{
  "n_kv_head": 1,
  "bias": "none",
  "parallel_block": false,
  "dataset": "wikipedia_en"
}
Each number is 128 + 24 x the weight over its row's rms, rounded and kept within 0 to 255. Layers, rows and columns count from 0. Numbers have three digits each. The size before them is the row's rms in percent of the matrix's.

# up: layer 8 MLP up, 2368x896, rms 0.0669, rows 88-101, columns 640-703
# down: layer 8 MLP down (transposed), 2368x896, rms 0.0616, rows 88-100, columns 640-703
# gate: layer 8 MLP gate, 2368x896, rms 0.0688, rows 89-101, columns 640-703
up88 099:120101124109124118185160171095096166130100130144138147149106136147146143152097120122155103177144125159170093123150114123132135128134092151157121103129096130136178086134144131137134138135132141
down88 098:084140129145189109105164118108107139178117118153188122117136157063130135162157133142096093103110126093144144125129185139119150105093092152129166152186119138117120139124082096110117077146107198
gate89 101:098166118107136116138101132124148144116115063123108159142140120118155116113121105143137133078111088122173114135101144122140106105180110162146106100106117094138108132131146152144134177117096104
up89 100:105121110116108086109152097118121140094125130112119136109142100151095163109105154178170105146136149132107139174156088128140133137131106116133142084102172059115145111151077161158118077138134112
down89 100:145118154115144091159115107117106126086156096170108137144120160162079091079097079115151120166096092117116147121108131123117161109136126142108143121130109163151117066122115180110054108149107086
gate90 073:145154163171075156175189132127182118092175144116127135153124172176134120138159154117079108077121082140127130130078123139115130146114148141149143103163140097125137099098111121112135143133159136
up90 079:117120142126120087148171101145113115143136137143159142127093144114115146120149127126127131130087105109112173160123095107096151121165119162129114126151165153128132130134110124123127138113150158
down90 080:111114140159139115150145109114136086137141147087133124129116127086096142121108110123110122158129140150129142130124104118105147107098149106071108108144112116092117130135107113143090139151091116
gate91 090:136127118119122073131164103132115153064093169131123123128135119145136121127115119120131104125104120107103174149131149107102098120142143102128167137133116102169161130134114124142144136081111101
up91 095:124110143126131113104132145103093124128121124111126142139116119112131157106131116112174148099173120105135126122101177122155128113111110142125118089161162103111146176125139140097120111127134141
down91 095:122158162125146141123140150112084153100133113146137115126123161119129146134105144171113093166098151131083101150122145135109119140096120028115137128117123146123100094115071127147119126142099112
gate92 103:146108200170156157127135113138101140132119161158094117139131098134192147132160092154124141152114130143138132104099085152077171096138120156166136093070129079062117116117088124114141078138139130
up92 107:115109137122166137100119105130101086147155098109136165143106118139122142127123079130122112130128130082103094171134125117132172162180143140147172108138130111094148111117133104130156123145129089
down92 101:114148115155123122161084109117110129101131138159110131126095148166113126128125116125179075138068122165161125155121111140190144115082131112174145138124110131156144114111115117091140147119117139
gate93 088:152109101095123168122181133119120114101139138153138172129111102144115122136107126152128114111134148131174118104138126152131135093119155156090138115112141110131125112089155113139077092150100101
up93 091:108119129114084154096165125132110156152093110102109146168116157124111097131124131140096075152143131130114097137128154106128076131149125141119142143117169112107129170160153141159143132118128155
down93 089:132189115137119153114149095123141101123094104119138159113096147092130114088179160139154120112147102146156115138103073097137137141141155124159114148131146101110133143137164137127117121133108150
gate94 098:123131124145110101107136129153143094159144148122129148188119128098131120117128132145148130083171116115141149142066109105119138127126132127115127121120154139150137103167116115137111129129145128
up94 097:135118122128163155130138121092123128104112141117127056139141109126158153135171129131129100146140126092137147064126089175087151140140163138179105088105105097096185141082138136144113146124147112
down94 103:150117113134112157123140180159111113101102114134121125136139124170122147157185103146095134125119146125124130136134058145163090097146124141133147117149119113152138144119154181131102063148153119
gate95 117:116117119122121180112113122104131110117075151110119144118124148114094116108122140161089088130147115110165112093170107134091149120096109148124109111123168125101180149091095128089151104110121133
up95 118:151145152137121133119138106155152126076124183144164132113135158167084137104095136149096144151164128106119112146137130114097148122153134095085112150105155133096165146078136110113123086100162136
down95 115:161104150122111126127101128121134092152135126164166157165184174119114097154130134120145145130090128128121122148149102140121100167123163089120176105140138171145113159117117169124137145118129161
gate96 120:135150077143154129118158113177124133134135129129141160133114170131083094138140125115146106096096144102123151087102136125108138112095119171121173123075076125132114116134147071103110129120135131
up96 118:135125072135113147165141112102097098153107102131153149097103127151113151140147092129127167141123108106120169088168157102152120087057130141102162138102110079132133153149123130130107122117127088
down96 121:147130091125122067156135130127106110115127086122144148137102111116108100140126121131096091100131144089129103096152122131124087140120133120124145161127089135118052102067132135155114135142160144
gate97 100:112103148122147129141143129152099078091146107115085085128120138136110149141135146128126191123134149165127199103131155122115153142124092154127078096128129107097147148117118165172149095153133111
up97 102:138133119121118142093133115111128073112135129115142128089108162088144088119123132155125081147151114118125129145120133121155104105123134176132141151133114087149133118137117133090106117122089141
down97 101:131091134157114133158128112127078080140089120163080127142162116179100141163090149190123142106137110126168131132128110119110116158094132081114124116120144118114122082068114146133171096193126132
gate98 096:122091114127145152115127082154124151122119142133135119103123121123123071116068130108133161120126092108111168184145175117126155141105114131101156171091109126131150127112096125128110136125102151
up98 104:093130127112133105151141157091156144138140133123177154169120130092117145161122119121098131160087149168109132158141095158184131152138132117125142141132129122082113129098122111117130153162120152
down98 101:141103092111124130127113153134091109121059140083112130137159141138103110175113139156144068101172120090153118127125112150192109104162145160149137142114105163105136166156147087090151153122162141
gate99 094:138158094152156160138121150134124117116093138139119135139177120164086136127123149158120078136106163081103120096106115176157149167115140103151112082132151113161115135105121184167185100105121119
up99 095:124111165073121113137130108110144119086183153137121119115109137147113129112095100122134124138103091103110129094113131092116090126163141094117193072137147093121089120102142104118127132137140106
down99 095:120087128127098166134142095133209102149099150127151129133092130113134138117136100129110148105144091108112137086109134072132101143075098141164145131069093161134133174109104120149093106126110137
gate100 116:091118152110109108099150141157086135140138148169122158128132130135140132109103091097094147115107126116142122100122158129127110152154086155121113132128141091105173123158107136170143127131135112
up100 112:123105124111160110081117117121114131131142177177125118099118155156134094196165136108124137102111140177099116145189164108175147133133128106132099171151197121132117112126165128134161148104135127
down100 114:139158133105080132108143129104130144116181112156107132074126158134108088131117085146106151111105096147142124137162160125144116150152146159178110138142187158087146099134126135102161139113127111
gate101 108:124124156130146107138153110124093142116122117128103137168116109108170096136088126107099131110158090108142171163103145120097137131151140120098115070101129130155112151122098148154155140131171144
up101 108:095149163174126124130129087137132125131141134139161122120104137115163126097119144119114118150069141127126169131102110142135134123158084137126107149144162117108154134121119153133129142101144160